config.yaml
num_hidden_layers: 16
hidden_size: 192
num_attention_heads: 12
num_key_value_heads: 12
head_dim: 32
intermediate_size: 576
vocab_size: 4096
hidden_act: "tanh_gelu"
norm: "layernorm"
norm_place: "pre"
norm_eps: 1e-05
positions: "learned"
qk_norm: false
attn_scale: 0.177
bias: "all"
tie_word_embeddings: true
parallel_block: false
init: "normal"
init_std_qkv: 0.0361
init_std_o: 0.0064
init_std_up: 0.0361
init_std_down: 0.0064
optimizer: "muon_variant"
learning_rate: 0.00171
lr_mult_qkv: 0.5
lr_mult_o: 2.0
lr_mult_down: 3.0
beta1: 0.95
lr_head: 0.0078
max_grad_norm: 2.0
warmup_steps: 200
schedule: "wsd"
decay_fraction: 0.901
decay_shape: "linear"
final_lr_fraction: 0.0
batch_tokens: [32768, 65536, 131072]
max_seq_len: 512
doc_mask: true
train_tokens: 489800000
max_steps: 6832
dataset: "wikipedia_en"
Each number is 500 + 40 x the weight over its row's rms, rounded and kept within 0 to 999. Layers, rows and columns count from 0. Numbers have three digits each. The size before them is the row's rms in percent of the matrix's.

# v: layer 12 attention value, 384x192, rms 0.0655, rows 2-31, columns 96-191
# o: layer 12 attention output (transposed), 384x192, rms 0.214, rows 2-31, columns 96-191
# q: layer 12 attention query, 384x192, rms 0.063, rows 32-33, columns 96-191
# k: layer 12 attention key, 384x192, rms 0.0636, rows 32-33, columns 96-191
v2 138:530546543532465514524481537499558492507522504522518501587516515451521535459476507487497439491520406563571497507534619484523469505529528491519492580466501527468496478453520516452466496563463548486591565516501437491487531476482539510505493501538441460493492497567474519537477497591510440508
o2 140:503514475487480486491534465409485553468523497464508477505519464506538487521439468529472550532471519471581525499542531507552433555489502461492465582556439494528495519503482557462459448521449484446465587513412537439555524534473521511530467496474516555518518496447470522507553494496485467544
v3 137:512452500522465486475497550514464452489463489435452469521515498496497545467497558493498484483483486529500468464454426432514562467481505544504547507527436565558506584547466464528564474489519475454503483519532499520560523479448484459576442534454605504468453490438508446552512559558467542526
o3 134:462451495455513454463475511497534522557522503525516487483575519483514444489436540524534545452549506437511465441513546549527557499463513529466429468534501486499542518502473513431551599552495521545466491436458469461584549472571500455536467437434514490476452578494467523499461470524494566481
v4 136:510496511531524471560483543483465519495550433515498512477476531523594570512490516527581428488495492452464510405506462468482533498573479480521544569456550454577520453484516529544462533492501482461506492484505451447535526519546458498441511629467489562548426479590464485501480461541484490500
o4 126:537462473493484553528517500450512482526464546452534510523521482499471421463542479454535507605398503516529523473469512457456520550466543475531537511444523501487501452502429492459552515543539518480551483503550441480564502435458510530556507535499539489449503513571413511527489494418493561550
v5 138:473500472500501506447497591536539515461491493428470517477604433485497512522512499541524468393526489503479471491512463496516502524429488481536466531516547476532518504529496443483540462489532515471462468604516530455508544562483556447531557507492498609519472523425412496486537461521584498564
o5 138:451500497467514491520576508465463459484470579532518481528489533511497508444490446523483479517477489492482525512478502499504495499425521464482465544519516367400550448468531472465532527499514472497545503430466481514499491548442537453509554521582514515477516522478568587514500524499522500487
v6 136:553447593569485496472511507515550482542448509473483544482560521518524510476477552498463468572475488471499537517560414523504470506496457489463483454525491454469393570456459478444475482523414539572508468417572543530580514526470504563489508468478486509429497490501470502489495502526472494498
o6 137:521503453463489530536493415504492513480498504465487532531442476502544453513513478543435504452514510486507465547452535518519525481522507481529492527533465513542515549446513553503556512434561527530497520420570406536433477574516465505476495462497474426496494530493552491533487460522490491484
v7 131:501462528479491492458459457454492506466389488501501511513515511584510481557465539456512561445456491534472517459599506479588546468508513464451489562479493410502429508555447487537589575528498453589580524422537520428430533559509508534505537498565519531573453504472461508497490517466457528461
o7 130:480565500516437425536511517514481577441533555509511527501476451452498491560485495533470559522492555464438528548488416529474549445503478523497447474481503548471505526498532513515544410480584536472500421524443473444506451516508458475491506517442540453506431507462530533488433480469501563544
v8 132:476561527464527519442502501597525532493548523525444523500552471517512557518519535478515468566480487538533522507520481480475424430472548500498546539495534482488488469558500434464610516543486459511453433531546496478499551444564573517495520527512440498505468563521491447486481506463405484556
o8 132:482510464572519406444483552481481436528472549455545510458494464520582477509524554547466598550542514499486522494494509566490465514501480543488523465557534554491558471541459473498525471506468530574482483486550476503488428533473534468487519597474526494479541470442464455554497462511432495473
v9 141:521454458498480590445518489445558470499468568524511564502545529487512571505524550510452437467558505503473476404520525475516436546493537448441483435426448552541543496506547558585506530515461484455512422517508543532496532506534511557501489507506415434521506507444519544472511505451567478531
o9 141:502471562494520495541570473477528520537517447482539516478451387510549470481545427474532485431501503463534607494511508511483458510395488514542514480462525517504484461488521463499538461457494503517525556492527529559491482512534493546558447470448513447481474531548512521471473549560519483492
v10 135:506526451498472496507520467507484461458511487559413501462488454499488527539545469482563503561497512545441564538492490485513561535530564486558475519554483494461499465465420532496464549495503423513460466500577515470527499482523564499536470556550546511496448460490512458506541500372563481519
o10 137:526547522507528493582501595492479509439513489524527535496478544508505491504454491480481515525594526462521515492478511494496509534375496470421564534472481530531500465565496542477542423524494492463530501453557541504533497486556487507500476513562555546414495506450584518508482447529510507509
v11 137:472495460484488517532514512430455510470569517397464579460519460459474429541491439471465519545548543415575469510496415483452513506507468528531500541483489497519534444445521483487543506487407497420529543503528459502519530513521446545583440514552503513530425483506491545586537508476519478499
o11 138:508498499525474469485544535492473578505521455452551507495482480518503502477463551560533427483510541529484573492504475457526436530490441485506529475597520534520555502518485426547506573488430470478506511527456476464448507489514513393550516559543459501491445508480524443472430473520465521521
v12 138:442542467446474529535464497426516488487576513481507482464513524580511564457484570459436525472476447542537532429453510493533500549560535532487441517537497450493480545506450441494499459557454485494515473466433505458534550502500458495518550517496503480439540464479454484478461513536475465477
o12 138:443524549505505440504507476481517480539431498475502514529504475482513406533504483504489512480457495514513521452425545525524512469565456436435420504528517463489508564507491502507500441534458487453453470574482556518508447505551490561502561543460565510453527469526573496494479547521438502452
v13 141:485498521486532489461466440527513478498506492522581480502496548490547564467518447465446433477471544517439546560520502505500602502472485520519447551441537480505520477459490597505555448463459468467453444573590485496520539537495451559552488489536513520467453480540485477553517588475509560443
o13 141:486530450504479460541510471571507565554406517514516414544539470481547478425493556500518411556502487488448536421522523553474499490609524521486505452561517502450568466502438496433529479424484447530459569503521553495447520497553527427533529562539520463532534482476532570493491458425522575474
v14 129:627466592495478536552509516493485543562546594563495537464483523453486462514523472488496539446504465498541427482458520487484510467406516526471539498580449486526497536609439507494523494521490504540474441482469463485500452510514509490551474514507519484534464501461473440530430485473488505561
o14 133:583513457493472528554542517534481414538524491534524426577473446469499551456565505542527508464485440502495470566513564516538528487470489460414493373542473491515516566438505458495494487532426588543571503469505619526437547461511508474422501472451492521504509547482405509519399519481488508472
v15 141:467483521516548454599441470452514416512485526516615485601494584495510526476516479429535508532501537457505510564543465499478512481483533504468510467552520442497421434502485480488509509557493506429492499508491524497517495540598536358490508477556502501478506477436550502414453466520515507528
o15 142:532474542506533531519528505500464508509525453487521540540504505484488467459471556522532527494499467516519506411542518471583479449467497420567470491441475472511546475459594517469453449488451550553428505564545526508600488542558483506425609487454445493490590445514493489497601428498493463519
v16 131:523533478486477470587520465557492504555474500481502582407458502544483496514559522462463463533510522520483523536494470552496518561427535542522562526503450474502526473506508523565584454495467513475495509450550504501396528429468489497475443445423393573511448559531444472455521495464503609489
o16 133:466480515453440456505429543479411509449465509578504508542523437513507449532504514544477508525565435519428559555572466487535460481498480539547494468498462453569514523491489561422426520527540601498549508481476508538470488457513470504546529532473565505455536491513505577437499474480546435478
v17 133:462484506421488550462523553437440480468487499488557444536468482492504547601537497445501477528497513555492513492513527519550474496465403466534459502536512425463592462474513520465511506518480461531510517491426519476490480447540484454509541520507467586498565467530499538456488540561490408445
o17 137:499490621491587491552463468580440534480498547482495433491506555519476446477501495492445411512471447530479442529563496483416537531470493534513480543544513521555483556537454478528498463505495521457547470489476363483489541494520525494546500552474448516446541433571496500540539516448533493573
v18 148:575469498490559443464495515422443506510450593450447465493484460466535511508488534542497480531519460575517480600492490438460471511513493560494563550524520502459525484481489457472481555524496581520527558535474517587560511537487593523594469534466508451453509530453449438527551588491516500489
o18 146:488474504451464497538492483492474560480463526487517469498481530521474542480525489529553549536571534429388489537539514542537458495436531501393487497484504491496486552519498550603471464512465494566422495553558432481454566470403556492459498471538501489494489588513529529447450430505450547553
v19 138:476587472522529568529494520557494558520472475469483518491514484497508510502440526407439486452521512563539460525446495518519498441450542510548430525467477552480541453433506515467507551428591523517529423483500487561496402512519465531430486574452534527539457474491525453494510492540479467449
o19 137:470565440473436468468532519457618514510478474474419464509494474506513530502500455427537486506513497467584458508498521563429542524495469595497488567544508537502446549533549467457532485570493547516454550506512453519509479387451469478494558495545472448469544579563491537528472457520500487458
v20 141:500490460521425505367482553500512515471513497531472471495475468591456535495486423446425498454494541427543464462514499492494527535596534499471514511528531565535489401482479557530497484519484497495562533490495507508488505548388499483569592464513490436535507506571462423466556464485498522555
o20 140:466459490547477455517550478501486478564495503511512537486556474481482500447456469479496448492510542452518562508581535543447516491471496535443462507473481527463524553504507489521485527469485465469591478530436466562480485511523537544467570484552550570497383443514515505530495495511442422507
v21 132:474468482539460488532511447522470502455524424417483551507474537537442470424510465507561470474525467508483498491509531512488488496549574502499484400506475475498492492477573530506553555500422466516521562557456453458512467490508562475529503508407542502510558433502484486545522520556488430502
o21 131:505543498498493565494522480507455556543493485510567520551470486512576540493459510553471398524491542514484484561474449485500562519450462526453496514437514539457479498468503515482513517507489490462496488477526624451476528470459485536536448444553424489479525513503490456455519584532529396510
v22 134:543502455469536506459492446418553577519423468619504423531513525500545495503533495508477497408470502562519474536543501474433496500493489514585403509452530524571546492481485489460532483452464560526512482475527488392483502543518558516494463463554487422480493496471517580508529577456456539502
o22 135:522497524610563470509500514501524580461453464482481494540473515491469559471477565534561463530475488545502502498512478511506470522525495541557406519568446564536503508539507554510510492495513492500490567467457592564499494414469541488502474494466517560423483449527479460427519491491505541518
v23 141:502544527452515572529468467456535439540548564500495479490515499491504474535521417521577557523431645541545543478515464479475527463487536499493425551486519514543473473461550555515542539542520490498512521519470507473469555542471510498488498487476498500480521512602509529466577475578455437470
o23 140:519509426506433496444457495440440452514518452449506531427466511534505513400470570568490536517514446440536464538475511514563480572492492503532499482520492524465568495548416549446527519507469485582454541468509534550539565480498490531477556488505533531457505467521542475517437523518509532517
v24 138:520482561525436526519453526477554441500504552515488520467504504445463468518454519463521561509525462525519500494437557540463510536470486493489477450555542463572533508473528517629424524463409454532535519565445511523495512424445495499429489487478563543478539497470526495518463606457492549531
o24 140:497468546558533505550525538425524449495492455557502549500514506540465472598520469487542460416488472473467502537529413488535483511506486497490521472459518547495543449473542427404563477534497400424523483531516390495493610470501431517488483488457473534453508572435501426537553483517547519551
v25 142:488479484542495517471485540526510532549503526421471396432499545445488562528488511480561488492479464493527492497466535559443537568545507484517446437475533442459518453500470479495486515551505476521553522533586477542516444453493512394526491510508427447515434489473463502525502561536557529493
o25 139:539456580503575549494517501440387499515425430549547550469560467544446486516457550486529454510544574509491495489533494558460508511463526418518486476468491506505505500550450526505513437493458559481466443543520390506453538443498477499449529482464469480550521509512480484516463521497475445510
v26 134:452486499494511576532441520548523549490526470593463476552499536612526556492520527521464533435499560456490513516460563459515529486424428481499516533528549462494537536503525504472422514483565483444485523482456489531410499469486527537531431506495537469419473580507436467525404403515526457451
o26 132:518497459545547500532470449515524503472562462496491496474520443509447462495514452439524520445552489544586476445462543513493541543534433545466547499502514458482448468509462554500528532564526560426562500520512522489483490519521506425493496458572560530527488477491475496451469506515565556512
v27 129:454469487443578549445495487437460475438483475496455495493494431449530505456484562491524574526517500478453451487489539500479496506495513504603533487571451509501446517573426524517551487513497594553522430584507497462487463509512497515435513494518523587530486528491487501486460550497535446551
o27 129:568546489513515568557540507506421471508434454448492446525531516533519504427490474497453538504476490521440476480463498551567507527536481535487485489488462556457449483454467522497510435486484471494469477464440402488526438443465501547475576475536443448507449549521520474535500449466538502509
v28 137:409505499542573521480445421480573390446520507475461522401487460435579495560550488539501528455543481554515531512420520470564499459531515536443504518506508523487458479535473474538560579451478504484477459482473465557501502491461448502493524514500458450449486470507545461456505508412522475419
o28 137:501536546496521503485557545489466467485542489551502533495460488530568505543452524456538525494425451499476496509539535486503529494467535566449514484522481540516462498543462466530530546437538509531484530450501492535420510572482528492444449464548466491517472467510580507464504510486500569472
v29 141:487432477525442465482480468532509469539533495499550480513528455472529463496495520549554524495470517511524502485521507554474364498443502608519522532472530533503530500471467548499505550508502524487493488509441469505546504461536450488504587457505439432520565502498451536455531525573495551505
o29 141:493504513562501465412527523508521505526461471495537531541520472509528506469498483492498544534472498519558479523450495528457459457545476479523537494529492522498557625537504441500451497488513563528501422491512447549521510508400487489530498478498504522527453529613525475503532555463543472584
v30 137:502508488494542502536482510543499518535545453485499480470482518511478495501444458511540565569445479550514395515528471477584505534582508421485536509419480539432535450540484471449582489488533530520457482508480535561548429509557473567504508484513560516482523454470465491458508571518453492480
o30 133:513545489573483519465442508517459428489487571421494606456515545432517546503500456478550465495483447480547386485515466575518495524532502557536530515478455566561510446479540474514453470476509519453545556483506535470524479438485572522508513462540472513531484531525547500439513476471516494483
v31 140:567534522475482508518508526482471614498496467521531461513445428513461479463591531505500481534543513543486441563463527454464494459513465538422462498483503490463395500484552439543458561520530527535478525491502488479511591466527512440504475488578498472476475454504448555533533549433475485507
o31 138:499447503475565492468457498461488538522481508468488475524519536490582495542426463508484455445570569477479497441476484517469431498449435483505490540495519490527558548572498550491445460555614444486511524452538565444432465508523554523477433528436486533559528453517496512462523511506467563560
q32 077:487516456576467453542467501465520436510514456533464407477478498527475550510511554516578511475549481516497510543559519496467481504452470450466534472581504505503524533491510468454587494538511489509484540491488473495502560458511504534520532461453482419490535496504541423497513556523506388507
k32 074:475496483517509504527518496459510497491500490497483466520480496489545525551472526454527457445481451506547474550490515483470480521499526522493545500575533539529570539455634464458508487504501533523473517472595410508479486478514516486548535471519557498494553442507513397497527590535463470531
q33 084:524501532520484511507521510501434574515505527519552586482510489466451571438471497529453640441381471503449489480496505445503436493493514553509533559521511435553473550462531556467427479509511508490467433494509498526526555507491525510460448448530492509472450509473457541514466483474508567474
k33 080:574564525531503515501511451484504498547498583498516592494496493542405526503500499559460605398555516487453513497520547458548419442512482572601446545513555426484521496488469526479457538499462495509431415466483488538533509471460517481466554543520500429505496540500418489481508424511470564421